{"d_model": 128, "n_kv_head": 2, "d_mlp": 256, "activation": "swiglu", "parallel_block": false, "init": "uniform", "beta2": 0.98, "seq_len": 256}
Each number is 500 + 40 x the weight over its row's rms, rounded and kept within 0 to 999. Layers, rows and columns count from 0. Numbers have three digits each. The size before them is the row's rms in percent of the matrix's.

# q: layer 3 attention query, 128x128, rms 0.102, rows 31,63-127, columns 0-63
# k: layer 3 attention key, 64x128, rms 0.107, rows 31-63, columns 0-63
# v: layer 3 attention value, 64x128, rms 0.0563, rows 0-33, columns 0-63
# o: layer 3 attention output (transposed), 128x128, rms 0.0867, rows 0-65,96, columns 0-63
q31 089:480471484537452499534472510525510522511460568504538430454612506504484516528458538529497476482492478504488517459478539561457497482426639517471501500456496514446508522509578543451527492533458472
q63 089:468457447535481483479443504563511511510516496507508452500516459473469557582559570488464426526512519510485630453487518558524482532558552543513488512519487431466529524494544518489586558493465443
k31 087:525519529510580534508465474435521624484510446478520458527487474511428485464485532451489446501520493455587442522530499488459558544506479558452435543490540543465561498544521519491554528515562456
v0 096:489489537529432465523465424559542467537409511457503531484485503473469454539498512473524461482507461566557459514508585565400535464509508515505521457533481515491466491524574431538414488504519545
o0 088:527530522500524497516491548565448534483598507475451507483466539529463489551520476530490520518513461513498579447547459480562520542487496526575558545467503527448524501544497446535564532445441486
o32 089:478498510471562548488501422449547534482511454492500521477518459497499531555537468484527421449480532500505567420524518439520485515478494478573526544573545539513565448552434577522518482570526483
v1 101:474544592508439428510419434531520548533498504478478526457474540599541508474502513503451490505509510489427487476462577565540511463475542507490537447495459530520458484502471478483458443501468499
o1 107:509430499508541585473522516465534499466488545483469500461475519464498477414518489508564478412489545598476444451518533466558512542525489528504503503482521519521502472483444493504490465526531555
o33 102:469410512510551545438465495489492450460476518472499514465444452496568522479520466523546493422574480499598521407532556505457491574481519495563478487486511502446513475492481459485482545539571508
v2 081:479497556490538483492480514530493484523397548476504514451462502457478451474562521486570475391482583488491442472452459458432563468609537534525570511500516478557527517526588502483491439484513481
o2 086:539487477472507501489513473447519534564490460512513481419487494504531455443578501483494479545558476557532439484616512549533590543455545504469531560548531470528528466441450524516492462527556527
o34 068:506440520462548484474467498455485513440484525484544481389509483540533506475512450491476494555507512470555547438565566444534441568530494487530490503476453518448561514495539498485509499589523524
v3 110:465515532471529500559544458471495463501483503540496498549512470457490455516490522544509526506523483459462483541528468479541417494522520437549495506448483458545475466538496519555553499585475467
o3 113:440470533510484534440545390464443540514395574557452532464473445462479532446581528507479471427520516525483418493494532514502540504495502528412503482567536468458472468482494435552461504491534522
o35 101:462484550545511464488433492513452514578493579493487483489532430504542532454510511489441580479580486535553500503500557516403524494537527548474496509509550491438473496484566441475530528497480519
v4 101:495519499506506455472540556466481476468447472570484530499453460499475509513567484458523551532563505526519463529526485564475528547595555537522566507436531502540503535510515509596596540607474552
o4 101:503465490529521541485479480493500555590483492508496534515409534515499607517475518518502495536496456522463460519562472520492573491436452528508465535485433494513504541543540506531489379443586496
o36 089:514523545605579523558497514517478521448571480434469482437516493519479547486460505452614551499442480474558541503503508441479509447552494514531482560467497512496542503585495438482493446449488465
v5 090:475518541527454504455468536562537510529507497427546512463478481599485462543541514541517508520566520501483537458588555550531511496539433513498496413506422440506533507431485489519482533521510514
o5 109:504491490556507479475489539493468467494442496474540539420475511452537501450458418418514531478505485513483497526506480464511576500481440523525533535525412585537508534555453471495479488420542473
o37 091:457508527515545538464529533468522517440458525467588525476542483415591492414528446462533479464449543527466517520500505488485517500553436519527496541503539547557514491517486506564497491517589490
v6 092:471483515464531521469476472534466490448484454531509527506446495480474456526554521565503578520499506489499477459511446516546489552497487517520457516492440490523561560470451467556602542577602527
o6 090:451441468472473502447421399449486443568435498510529497417425460506497528482499498459491442469478472408487471525572499527462572470436451562465507481543495527514538515503457507498515467493551472
o38 083:449531497511463455535456527503501511522499561488456496469500535465512488432523570405469515537450580541421502565548518533445525527548484495465515511403585522542482491483479509509582499523460513
v7 106:519609517542451442482451468515489519566536474533473481456471560558511584516575497511428464485542498480480563440476502522574534449435517511507592411533464508516489467450482548500468470463492491
o7 118:523442506504521546506481512444575507439478519465511501445533520455524433442476453439611472437452545557500466428517589476531524556505473469453465518474554584575437495517480524500502431551533555
o39 104:498424506511507542474468487478491430472470530432505552437496484460549498455490397504597486418507470484604531399544574483467503555492526466493474495467531539502471497529502452510511512501551486
v8 100:537441461495463546511543506526458482459482529557498540542529474450524464484425442480506559534443481503541493526494539455438545553544541478516519574512511581525461533551476510580567554507531534
o8 112:507572516517535468539480529523471539513588482516493462566541445539448600609515570534443520543511462471533561541491453502466423494533526513527486438427501416437534504498555509466522487465447476
o40 096:543577486518544453552532529525504518535550451515457444541507516566352538591471587499504505510462477506499496541494458467522509466497518568485509472495477465494548510494527560434488473405419506
v9 108:496451436553546527491441526586539513433554543486554486476522575528555487424435533502457489565511510494422558436477566533540509505545520529464493498544515561480494560466471499437472473555411499
o9 117:534488448528459466526481528521505438499576477467541490526523523468521470516389435506461558542460526591545599508484534505530461457533480445517467474511529478486469483524481453417488515437453503
o41 096:491506450444541533444491560449478438498441480526570540462468532476521513527498450489471445504509573553486486473513470472529505551446484441476474487495501470520498446486411489445398518471555477
v10 102:500469512468440485561572497454527507520538530490503597541503503500494528462464460484514539536519493607450479548502583466513578595518531501497492545410509533526480534565423500468504450472542543
o10 109:473511537579536487493570498572425543518495518543499471549515534550445538480573520624497565552532455464505485534456479532495434464494561604521528492473452488431555521517516443496485513464445504
o42 092:490527464560586442509496458548533592533527469543523437532511489557541476457547596497491529505573505503513474510474500567530497496473525560579505534502528439472544507500512523513492464495512489
v11 108:487483467467547553493551499520455530427536573505531496497531552533493528431456520548501546476550549540383544531487496575514559491472539526409487462522436555508512467464474482461476475491532559
o11 093:532485441483448517602465482510497485505468488463465488505533468454503425429504563540555577475457518534554519456474550537451534453420524475489563512496546556553503493555465468459440466502488488
o43 103:479496496462521444458464496501479480490395514490532535459450477514497455500558579499511521544489597585486406443492493523450533594447541415475522488446547537495484495449478467514447542523514490
v12 121:530471457500536508442525545459438512467488506529477568543565587427557562482530467424485499524409507463496535529467442468565504517454531488524585502550535527495453533478545533507493435557487575
o12 125:544510447459504504560486498463595529491508522486461458539552489543491468518429561486535517517497562550496483455516569570514473538460507465448445504421589493499484557493538552464588480545485475
o44 125:530492426505499476553459513424504473551532504486491500520491500598434493587442495519519532530509502524561499461527548504533515537436523488490483463488508486470479535504508496409526535436475465
v13 093:465547564506512455500456408487498473529515489531486474443442446631455394518499542570485525528505515506547513430510494578498418491524446480510426472471500478528498472463534449565504575452532441
o13 101:475472502536515536457455469513495444515425456516568554436440511485497502502545436451458438458527464445462517503514468438476576470525484505532568517583455506494503465502432510528462503494538496
o45 097:470496569516480540470517504542547494493456507496515514475508499438521503473553518495494454474507532503406525486482507508476488467543489511507514528481511541515483460485516530573539473577494504
v14 087:502495505455513452482446463482495480522522536514495477471543553571537480416507515486485405559509445482499552510395499528499521492486480513490459485536457559542495513516551489463439507522426492
o14 091:510546545480525565495493498502524491415529489447441499462496487450501422502512489509512458474467539535466467388512494503545520506563521449462499518526570473477515450507455489556504466528452558
o46 088:517469493490485488477442520490521448547479472465459516494463490532473483571430479519487511430554495528556506348510527519486511478475549477553489493485533471464501460511523500487511504454494495
v15 104:523496499462504481524456594570505556444477527492518479537532577478506483444381501512454480464505554479464435475460542454535510541476560518524502547390544567498520494530506523492472409515491518
o15 111:458477433470460583488574444482488487528501493539456493511445523539463504467567523576493472490499520525512452533513580578516474505495505521455522494497521481493519464395467468458511520513439521
o47 099:451484406555482494518529415501493501510493461536511480508439478586496519539533565502436465526565522556516422537567529575511510534446530430496494494480481492458500490403430499452471531467464515
v16 107:452465434560477513529513501467532500481542477465537458466462431539458478559513508507574537557607482562549550495586557517456519497563508479469443436477510455473505506493448506483539571489490473
o16 122:505544551579497456495497546558410494525511466482571542497496494459526554527472454498474546537494449460507555566459433429475499461496510513563530505527426484499483504582501473496442518397510482
o48 114:532571556478536520509542535540486540469510486496556518514549510394543501437508491482493502493439504471425525580445401432492503440519469527515512549510484494543505505565496508555473457499543473
v17 133:508529450475449500476552510472442520571498505561522515493507503535464607554548441569456509552534476535537528515532520473539530565402527466540456476460451534465509520446421472543510576459598520
o17 122:507511546552509488550471450489505490495495492536525474461520529517476497529517476473570494446440480358512514529425529455453469460521467548523476496474489598586436530543496505512486454495486517
o49 122:542565495569458465567537443568513456587509485481485499518495546479499516464518507446552524444462484471452464542473488554483539452504510525475514543447548530576467520510533564597550414454453494
v18 089:519504550497434476534475456523493563527445576483465501536483546488516437487370520567497546526502480486495500522489489473412469499428519543481507528505538440521519514552546510524546486405537531
o18 089:485571466510513570475497484479499536511495509528497502490552470467516507489587552496443430447504527597456512537493532385510505544473562492498545483508569432487513430430439503435487546526481557
o50 079:469463520487513528359502481553492456550492495591429472535448531507476562563506539486465460472518488480461493501547526486474456577455511481451529465509426505473571485451472575435493560542446561
v19 099:488553549461414485491511485523533465577436454474513544520461489533478462535484460554420495505448498446564481486480508447509471573491484469602492512464512474521487466514430465548503535461603490
o19 112:462493529438506540467491422488481433466505505549534490457487530500467538457593468491476423448506484420483474498504556500502437538549469591450523477508503531521510465459444527517531525572451520
o51 078:476519493548448500530528426585530456513492456509512463527514500541479497467565544466500468466557450470489518542534564582468465475525519558489515453502568465521484477495501554532609552508483526
v20 105:481480483532504505512468460591487558409581570475494547455499516541566468458385530501543601542570577554458501503459479518525493533471524445461460467519509552518487461516528525490511498488547460
o20 098:497517420566514511475491531527502544502475502477550510568526445517502540514519531523474521494509524570492506549482518461486471428428592467523523432499585399468544456486458489422477510468443500
o52 091:480485480468548454379449513518529492523460500541600528542470514504488513554461564553466521512497541463469457482496525495524497556409544506494497466510455498468523475433462526455470554562458511
v21 096:488503502481508530510460504473499544496439509527502498511481558509544604510502461488540523582540508461479512448550469518595514501497517462482499434438453529500487507489482519487540506501444446
o21 091:506485543568518563491502434454587555499501463494510472512437411484429557487496507495499511462452551540467446516515498442471522531569467512473520513569522451498493466492466513500532449527534531
o53 102:485489513563522476539503518513516463557524493482447499477476436541516530558480517552523586413552461506573534486527515482472512453479551536579522486508474475480479495504516479462461475431534494
v22 094:542451455501563525487475518529447517446449533505464527556542534408546505471451457487463506521480533457545494543530459433481574510469591480564523511490558572501500559554532555556545465539483572
o22 102:485511459445520522521507519476522538503558494510443439556541436543478586585492546513511516491484523525491473536533540528486428547479517484449459457409569440512509507443539550467542466524460516
o54 098:510525432506505510534532514507466493485543433529436477521479496580416535607460491495491538506478454477520465537534504479510507503449534509453503466487464474521533506479440493409486504424452512
v23 104:445485551459494479531472468539572472472535502431504487431499516590468393522442526547467480467499531497469495498477580546519494486549441475492463499461476462493507387487533458429385496515491470
o23 102:473511505502459489467535484544470434488513499496546537493442517483509481426545403571443498469524427469542533484468472496516500491535457535535594515563453547463507488534423411549498595490459493
o55 109:441496499493501499466536478513572531458443500496606489536517471528561482476592546537451465490543553541454493477463503583513465536505446475530519497515555514480472473477478501594513557585534504
v24 080:510521543484561482486515505470467520452468511528513503549536485436492421510549483457536511508452523450500473531541433412443502509529561500583597501455473475513542456557552510536542456562434543
o24 093:491465467401494547491533486449522519517461538483410509488565470481539534463513563483527500460541542592470429478545534552521511565446484505428447501416533496539521524425546564503557447529536503
o56 089:498476477485491508520489485482398495449532497476451525492545471537500516498446475494489566498506448514583519494538548432465489522484511476479490469473476483477538530483502418441558546454486481
v25 101:485485507519618542500474453479445409488508524514514437499467463490517449485515525498519472464415515476509455466516472514489439406471422474481448514511526473499491468499518463514464523436495453
o25 101:458477460472510462491461510562547472501527468495589499510499449533489451577494449487465474565523449445522536496530427501451540496551543434551526480561497463469522500474494531521473585532525459
o57 101:465492527450438494507542535537581536482495499548488503523516517463441470539568540544458454568479528518431452498471434532529478490514514455483524472496475527521474490492515527514487445611495465
v26 088:513458466515488505532487584478514527467448472578506501574468489436478548521525499496478574512601501521480499503524478489487542539539562528490522529449567472504528553495433537547590538527445520
o26 092:465449505541448507524486487477481490614524513488519498529440513514511560528441530530515511542449467468466482567543490516469514476472461506492412514534414500482487510470576475428450460453532512
o58 077:508515513547504549597537554518475539499580516502392477434510521438522515436462491453473540511432511468493512608513436468469503462580463507481512552481469500530499506533468449469440475455481512
v27 117:491517499520512507536482513522565498472491481438531443508472414473436457504480527523501465444528520513513473468578517463425543482554472529459463509484523451476557450541481502451512549461509471
o27 112:458484516497473481470511531545403465543500443489523550468460501493555526485544470500473514555516435435515519575516414481504517489479514485515541499562405476518522460496496489507414552453523464
o59 129:465500535436479538494566509551481542455490489525504509497508517440553465391533516471464474546441511470439476603503431495526474490538459476456512528505469505555507474502485511550465493539506515
v28 099:496505550517456456567513503497508516480469505556463563522501506468545558466470479477481547522427485450458470515455494447496485505486546486554573551469458516550457495567451483537547460493451484
o28 097:497460512524500535500549476468497564512550562526489450576500462487480562449519582577450489500510527608547476496503509474551431528531531513468462451492553413412524465457525502498480456523460496
o60 104:516462510504564469490475520518449466528550512505472446489470487550500526470466534537495549453565460505648491491562504458466499516493567505505499453500478426426544527491532489428462538463469499
v29 084:498468538508497506484466544558507483444491445538507433512518453551529430554488513512487479594490447506556490478572615523462463522499449533527567491478530520496520545513503445575492540563513528
o29 088:512542455533462510489480488499471488524539561482513553465434529501491558554478445493430526474471466524488552559465487439523487436542415487585454464439478485506457542509511408513515512426587485
o61 075:480539477553523588505572539507544454491575491466505471527524523471445563560490450449534452458452479512424556544498471490540494448481465485466491543500552518550529447462469541514527440498488505
v30 082:514545463498456537541643526492466488526482480456466544538494505445462552493459451527453471467444462479445522575520509438423503531507504506490538539529524509553483477512514506495500513492524610
o30 091:514573520469529464535540457560452533425490517544465460577563542497496497487535576547510497504483486476541527440421508506473435501492526564496537471383549572496481500516525511529501509600486489
o62 080:499532433532509442493497446531439457549466465507480481553475524589421469524529557465572507507522484528565500448468536538492538497508516521464550439522553465533485533518502512473527503463477512
v31 108:494452494498566471565474410547522442476594483505506485455498455539530423508478535472462438418560494583514443545472549483462524469490540506536519553498544499486489521572581481519492461554533468
o31 109:433485485460466500431540579495458522533545573464460495519522527509488481519516462560511476493555485506480519477524489518611437469477521462506471463486496420492489452497512421510464548457499546
o63 097:481478511384562487399473476508531566441484518489575469543516505479520516492453434515439455494517490413479503482521454457533469530484475473507478518498480478429569442513460482553510499549537501
q64 083:499431493558526483443416539482523485499527544500568514519517503474468424521525501471463447495423515445502505475478470517500503465476565620626476535565503508435521496542541488478549495476456520
q96 094:541483562549476515441489533453467459475539532456534523440552483540552507502482479482503524493519556499454475489507525501514543500423515521533516502515508522521445504510581503553570525458451472
k32 089:482484589458512437504454561528531561524559461564459543584565473416479478482458528478494521544478471528541507502494495503426589512523532495540499609561535515496464491551497557475543477464496462
q65 105:473493474576490588482556514504556577453507497505473486526507529493500491502511573479578556518461487480520503467416508543543499503536506511529532470511531442502487537496497535430522525471445534
q97 103:482503555471531468404482500483481501527480440487429406427493474471481480509511472519454563482499505542526536474437504492540485448574472402562478535499483484497499461498429475404502502504525470
k33 105:509472595521464514494510528407457499491478437532496482472528523533447506445519472553475478474498502515487465441431519544507499562484462417440486532508499531442495561515528499426489472551512490
q66 081:482517541539495486505418458483493561504530476533515489451510479445520516500529541419520541491439474433539542502519487571524458437546436577542451501516522434503515559482451473509520501499451510
q98 096:502511514470469498473441552464493507531574449470462463555493475477465573487494471478502556529382476440531529460555523474484497439564451447457454553540512467538556513444566522515449530509406467
k34 087:523461514494495473432513520472496453557456456443478553493508520486537545468474417460522463494482513520472552515486531557523517540497520450477502509563517504444562543483553538549546520549537519
q67 099:481473469569517516510460524525487585499497540528506491541482511536519504523554591465526499568507524569518543478530487506437490459481537496539447395590545470571529487485493515550504564447449493
q99 082:459520472531494455520424505495590549454453498521438523474507552602498452408452529442527516511495468473498421513502454487489504491508545472477563527565512539502500491472526544523510486532450572
k35 089:460503473537511505467466439435462453515535584520543490405444535566561503502461468486494501486508559588455554451492534491587507496513440508432467466509456524497471515450538468456478438438503448
q68 101:505563465529509519461497521558502522446505507515568538515512510510506497524498474511489520524425519549580507519447431457452524461500544577526600481558548432468504476533543415497568517469441493
q100 092:493441475502506540480555532576577514483529477469455504590554541502499522480480536505525518517516484532575511514458518470422455494492534508565509554537576532498503513489556502544476510476481559
k36 100:441493454496485480464519470504474427470541461530528536456500476519541569568496470579502473554513524503543560514469545512537429544557474428510517441526503473484481545554584557471445498520552464
q69 106:487522451557476499524500481495497498465542500647500488541470520502540526543578522515529531557532523575563546462468427555510506436516587522584534409512547483479501495552496488441507548498503472
q101 106:518538529495470518482468451489437547485524470554546502540454515556480536502525495522556594483456503490459513528434519463430459501559480421515523576488569508519479505523485505402521444523558536
k37 101:517524523576484568575512437488453539424478530489546476466440500527442469449492520514509578521479506559479376535512520456497525511540522435453469544455484496480467506537485426469534492457520453
q70 089:509477565556457442496494538572509505500488443528526467491487539552473419459439532577463503497513471490472442466491503561549491462491489467544474483558442516481511474537509407489504458491421522
q102 112:493436524548461563532536463504582526439489497559501462559452566519516537477446545598499501559448463458579470467454547459489517589564489556528503520506520512516511586528578534530500530446499516
k38 107:524498537516502527508459529551503592459528532466481489452469455586468554496466505540477508545586496473549522485514559468525487553638412509508487455449501467481534570505528522506494512502494481
q71 101:525525479497479488414456449449487561486448496543407448509411556480470535456486443532526454476543479529508474485528508538477513448541512537482498446508532541514575505504434499464487486546548444
q103 114:503498453513451529477434476514550560489500534478480525534465567484484558470534536544572473496485499441518530501472511531464483535487500545556523514477554504542543416486499521513523457457537535
k39 124:479464447492529531498484452456552496478493532501489432513405486523518460505469536499535493483505533555467506526474501548466574505503550554451479527468525458471560446466475458435496428500511444
q72 103:553504494436477474443485474430494527513473476477485481516418488488502505486475446527585524442520469465519475508583513484528538459587477563502433515481493530514535503507425470488461484536541468
q104 105:515485517485476521478458477505514523520458581440532494483481489448395486490512482485526490454499544467499500545533471475486557522486410548601440458456480490523540407484467476428435421467518569
k40 102:553500458449518518450487473517576505595454505448469501508434515570520521488532537520504396463493493477485539532514424506478476494441521446505466509488447431494562483422485539502541493529451506
q73 109:525550538397461474544444475468537528549459482536556531492515470453515509527503484526468510472502472452512555531542574440509525512480516496450500512435507504549509506521506575510414544573527495
q105 109:516558518498560492506460579453430481542500510491557554509613449444577444490504474403442450497538511528437554511527491544483520485499550443442474494451484487510466399492487479462534546536483486
k41 122:534522540444484476479476558555474482528479461561625597584507547394544442539487451496502500521403460497481555513465494499494497510484506453524579509545468495536461467517493538540456511511485530
q74 099:530475504507490579505577512465488471521506526458411522489523496491434478354478521472532486462527483476555409519562490487473497492520432449510418572513520571479546476553460451434505496466454447
q106 092:565447517505551575474526467516544539520506473499477476489412517516520533479491472529586471494498443517562465514561543466482535472564464526466518486499536507484539595493546505507506491537461466
k42 119:520479457531497486463495499496466560485518509450508509412488449575457560529502488569481421495576489541540551498528501480521481492561489479469456465487555493398556608492607537470437530503593474
q75 124:516497480426478493443481486447476551560483500443441473525463496418504498473476472483571525446515521453526482481576496465513528481512500550497433580498530535494528527483437497559488469550524459
q107 108:496509549483473558471460538504463493515472534399505565490546484410459495476473465417507467452461527485498523483557478535480521515459460555528466464436469505554546411486456465517529458489477547
k43 117:462474418464498425436523454513539442573486529553490508483449564443554580548531469436461419484510526483498559517475471540467483533474516439520525505538463518474469482465538534532554498523528476
q76 087:484430478549466576551533544542471497481549534506518520514635509471482488432498553503473500495477445477535469531485474545467498481504540516521537565494529530479482472574506461429479506452456499
q108 099:481477436479533464486521536547522612519534542575518444556432492599577510535533590513491546506549463513533511503479523556533487427488505493515538484524561489491507568500490443523459530539425449
k44 093:503469493514493359484440460500467497494487505507519491399513512542477556505500485571517483457542577538495487422539540501539514415499511496484483474525549508401528558538547505484425514524545465
q77 138:492478520452543521418534523453503481469471540438372539478513518495406462442474457498481458450513546451515453528533546477471503524477416528484458595489479537425526461442486557485466433498474505
q109 108:498476501478522500493514484463522472453453527517419528510465525487468496419433413487542415455491485500515410500529537517431553472477462522468583551487523567454554519503491586518477491528467544
k45 121:397481420507492411468516459496528458494501531533490441422452476497574591543529493533527462481551555477492537442510538550500432506528540512505477456537468512418559575502557490534491548490541472
q78 067:487634559512616507483499512442523504469461486497461450464483556503486523566507538453465458477543518541359509495481490536520535513515534470461525453501486456530487531441481535479534519559471514
q110 074:481574540574504532534533470465496491493496511502482488474560522366444516456495555461525451484448513450424429561472467521442457538460521537504526547485517528517486503513515509470545489445515588
k46 095:607590580482459569510514556499495493465454436507526548503520506506473427482486488542462533503503448505412442538474514503500557545488479464499506535479477508535523456495437484506535539534508538
q79 164:531513546549484502572503523501472503443494448543627507447544522521526465497478509466467511511449481571455468484463470512478520484542501461469527470482520506575483509584499441483528570500566524
q111 165:546496565510526536535535548496460449505502427512590510447587521493495429565475493480462481460468464522460522503505468496510523459540543464460483457485483460532453490477513447438499541512557512
k47 150:569524554532519610545550574526428543476512437483549553488548477510466476530506484509402509522496449520502510526461468461516505515575479498487519469477508475512491515488510463476489523542540512
q80 074:455583520525652587496501496435509491460439470552468462515467515518470503537539569427480471468514523538403520504499455538497536518532572464439518413511481480492484531435496547491563498561484512
q112 087:460543511581524574518543481460514511427497494524457475499537528417425520477562586490513461517477496432426466562479440522468498534480522564506506482479493500520509472502511528496500478442518586
k48 105:635601566501465530542481488501513508500482419515531529481508462540456468464522503530487526510480401496439452532486492498471540496511493474512476507519499486575583495485447438520534585511500503
q81 112:554543593513491514516485513448448488452460434566568518454501538500498475543482472429442468479442503580431492496492464539491568473566522465416536459506506470543507500525482481466532560519545507
q113 106:535516562545515563567548526516455461474524428532575491446556492473475466533464511495472455461490410494440492545519471534486528481544544463470479467494489476534519481521499452442504558476563546
k49 093:505500490538506639548620579518454506451506486540523519547516471501488458505502488520402520513469428505466511558435488479497499567548505528460527520463509478510515515484491465463522531507537481
q82 080:453458392431548483484558537549485498540556561430519508493570463469508454515500453505526538517546508511527523510524534421485463507495529482553465584501516455495504486481483509468418488465549517
q114 094:467432456398501496395494585543481477539527499475512510551468498500547477572493467441472517532514578573579570467513519424506469494516483457470512500518507463458465530454517540454490463537490479
k50 095:506492489452500366469475450473473475557498490416440535440455513484508568521537500476536489491549555492589483460611522472463437441531436529527490435480487503481503518493515569577443506469490500
q83 084:462458409504576486461513591594569474498539492417500481527595478521550467529498494518572519507487495432493507467457533511485426526494501485540562530481555482475498487448537545522487484466494557
q115 087:477453450434523455412489508464570484473464502464481500523436507584493493569515456524524523513476579494510494465477503390481481495498453502497507587510496472456527452426514581564439482490511462
k51 082:570518528492489427514408467468487512513483518465507545408503480527496522466497498477549433485539498484504415491591498498536497482472465483500470466487489503486507482544434513538502568504500485
q84 085:486502426540543516494509535593523489460497482471425530565517469515511518404539482518518450518569470515503447455501493523482445542487491486545506482537510600475476539522521576526581578476589501
q116 099:477495487418489508382482507478512442433441458505405494493421521570460528514562474487499522506538558568518497445497481410498507526486425521486500556549468493435535477436522562512549516498542468
k52 092:546538479499548453537426442475509526542504536422507500417543534526503537543499524413526442508543524526532437537563462475522501490434495458528469470454501466500477526505512544520536515487472470
q85 075:514555583506484494528507408412468531526468533576484515498387519519470509469495551507501495479510510517482474505536474519533563455510492522472455507514449502546471520528455439475503480533446451
q117 089:506547532586511519600505460521435545531516522545525485479528499419514514453496574508505495487496432478479484531513498595519501499488545561557514430453521537522476564578483416478520495499466531
k53 084:442517525504492546467600514547501481489488440562482488567502535477505455524510501556461569507447478510474564498409481510424504527532552470501550539523500527518518505459538458476485456518520519
q86 089:526591559473540454481441430451509527520470459552536445512443489499478558585505481475442472484514513526492543504539501494533570478498528485445491491516488444503486550427487513490538489574474429
q118 090:459524536560524474565471484491502540497538560514554483529565469407488528531513495483529500546527498455468514533531500517480474545493530546519496464457537494529444508533484507498532510482469575
k54 086:520550542473461481475551561515511432455456444607482491596463463495488461419484480532492544490462439490435520523445522529473551538524521527488518559491463519557530493519445432450574496577501523
q87 090:464512494488493517429498548572510466484513506503553485497578551448533487624491484501442479502490525553459587525462503525481468507513542470491611544525478397516487453438503527462448541463562525
q119 077:458459447447445495444524572550495479525569489515546489560463499460560488631483505473507510569501508513471568515509534473451474507552544427453499541531549435530472466465498503490527540459523488
k55 087:536540571480460414542481541477447495465460549514501540452496486527496493476472470566548420484518536506501404485551539466508483505527485554468503494443512494477513555593461523525478539527510507
q88 094:453459494427521529466535558535444454566551572482539534470550519489506460586489490516463498511523524547476574528476534470516452499504531448490531554503464393539470459442462508451428499478539526
q120 089:478463485433459518509548632558471532545559487524564512550505521500562513562453528475467471552544465540521518509482564511499461492537561380498546508482527498496450542516509487401501463502498500
k56 086:466484575463451405486503495506468482474495520446479538472512548516519484542518492587543504496513573498558485441559508471483442481564485482549523464461494528481495481522504533578427510413499521
q89 097:535549543450491456450443520471483472497418433567534479486433549506484557578489432489429444489509511538463555547523567516524565518459538461435561486510489462464484502428491571535542509568511486
q121 080:496462508502463493506467502514536456483532534499555514520505476475488508563471454508493471571520488477463546528605531506463488541521539467500450545488531461530497450489454526580546572474490496
k57 096:477521528491482504527524585447478439411465487545508538551516488505511414438403471482494457495473484545390464533473547521509547544467492546448507565477456515543497453546428491462574506534524497
q90 089:464441497519442547566516569506472429545556607469444555456551520468519422462455523506535512509466478504498502498468519533513422500535487476499496504518471480553487456561502477467442488434527538
q122 099:548490508475424529534510566490440497544500450505440538464495544547497470397446499494493472460475436514508458486434538559497498496546502418475541522545468543526521498555504470439510470505535484
k58 091:426434539513513550486483477538505556480543537402502486476521531528498475578495528540521523535512552488563503443512484453502455467530491494534490446508540485476465464474557543524434438366491521
q91 079:521520548503508456504457442358503503524469470541463479493368500551476524479529499431488485479477524490487471519531500485551568481513470553463421448477515527485509555510495506526530484544447485
q123 086:514548563609523495590486450455492494459458512491482489444581515442467496427482479504518452464467475453459447526507485592503535511493517557518496448431511538509505527565488469513522506508515567
k59 082:458494464509498615494576525550559487470527437553501468617491467460482469474514527497488580518459428487478539494407503522461536569526524484493527563546491504547500475458476455452549467501483534
q92 100:452528519439525483464498508592503479562521529474584497497540501488521509634492522586453495539551520519472590486500530508559443500467525452522563543541447400548445468410482501465445500496521500
q124 095:468455507432492429474472581553478523559538542506578487581488491461556521618468506473482525592523557547484559452490556484510451506513542452482526553471540469495373523485505522461525486511466468
k60 096:537541609470435340476477548533479475483460505505473572470525532517505453498461476571566460497517545505505461494533526498514497497481492483554554503467497520498510463569462476537465503544527520
q93 081:481548472434558453433492468572540531562525467436589427509523459487526576592499466542529500518535528464515532459499527434550461510448527524536518535470519444518492547404445501513489510517488493
q125 113:444487496403537430434462529514488473534505558490556472571505475464561518597503448459501534555484626545505552461509537398511461506487501510484518561453537483447407522457510569475515468524482465
k61 094:583547557453488361493457517497494457521466458502488584476504522473528507442497486487542453487528537517486477488559517527520514501452463491538525501485483519518513474563441484526497526564511510
q94 087:532518568528443508533481440426520566464462494585508467486442512506472486519472550507517515470461489409507496534508479528520580439529508554443510512506504486514520502510482442499469464527387465
q126 097:522549520613507480606518442479499555522527533510537495480555486446503485444479568533544486472452432408460457539506507581504524473494551542512489474519512520547520494561495468552457512480454539
k62 089:485475509535482589455571552504492517462485499577500455561493467511479448453486487544441523484457423457418566477402521523501512529546530537451514533540519522516519534482487446453516465552511515
q95 082:472428444522483522532511544541510516533554583408504521480576478490538433460458539572549544517498483417552468475494491468495455469480464539545432544517520518503522508538519434475397442468458493
q127 080:521476510455486463507509524455421551566466506457502492541524522529563462480490516498486536480463526524542482480444511475569455458477488460469542526515491526485448547491544490424409435525438447
k63 076:530495532502500442457485446546517528518546509425511503407508497494496561566553512523502526499537519483575533437502494527527454428535475444542502465530498503462466502463584502558421461473495522
v32 088:431479517511544499500413537424516442424492514500509500442449463532502496520508494579439509480485472591454501528491502455498565554502511514510495513526491546506536526536429511508584492494497494
o64 093:488540552600488522523541467600525522565504462467560434552453490458422473526489443501547518469527475486508465461555560516502481507516463457533505487466509460460561481524500484552372440495522505
o96 090:444495488581537526557552482571490568486473463496527518474485515464436550581546519446456512495500498630467508499487505463416498495550490497554548498502546454491482518487506447512475458547518506
v33 095:500454513482547523464508462536552522390471458445555552476487427482436476541470516529491543427540508480450500491495520504527550465527505507490524572521524510513566486439470480548499527483578484
o65 098:474405484477464461511492424564508470542532497494476449516406479492424525507559512491447508559509460542564464541515537546418475535543510493536522483500494555442543487471522527481575499514461469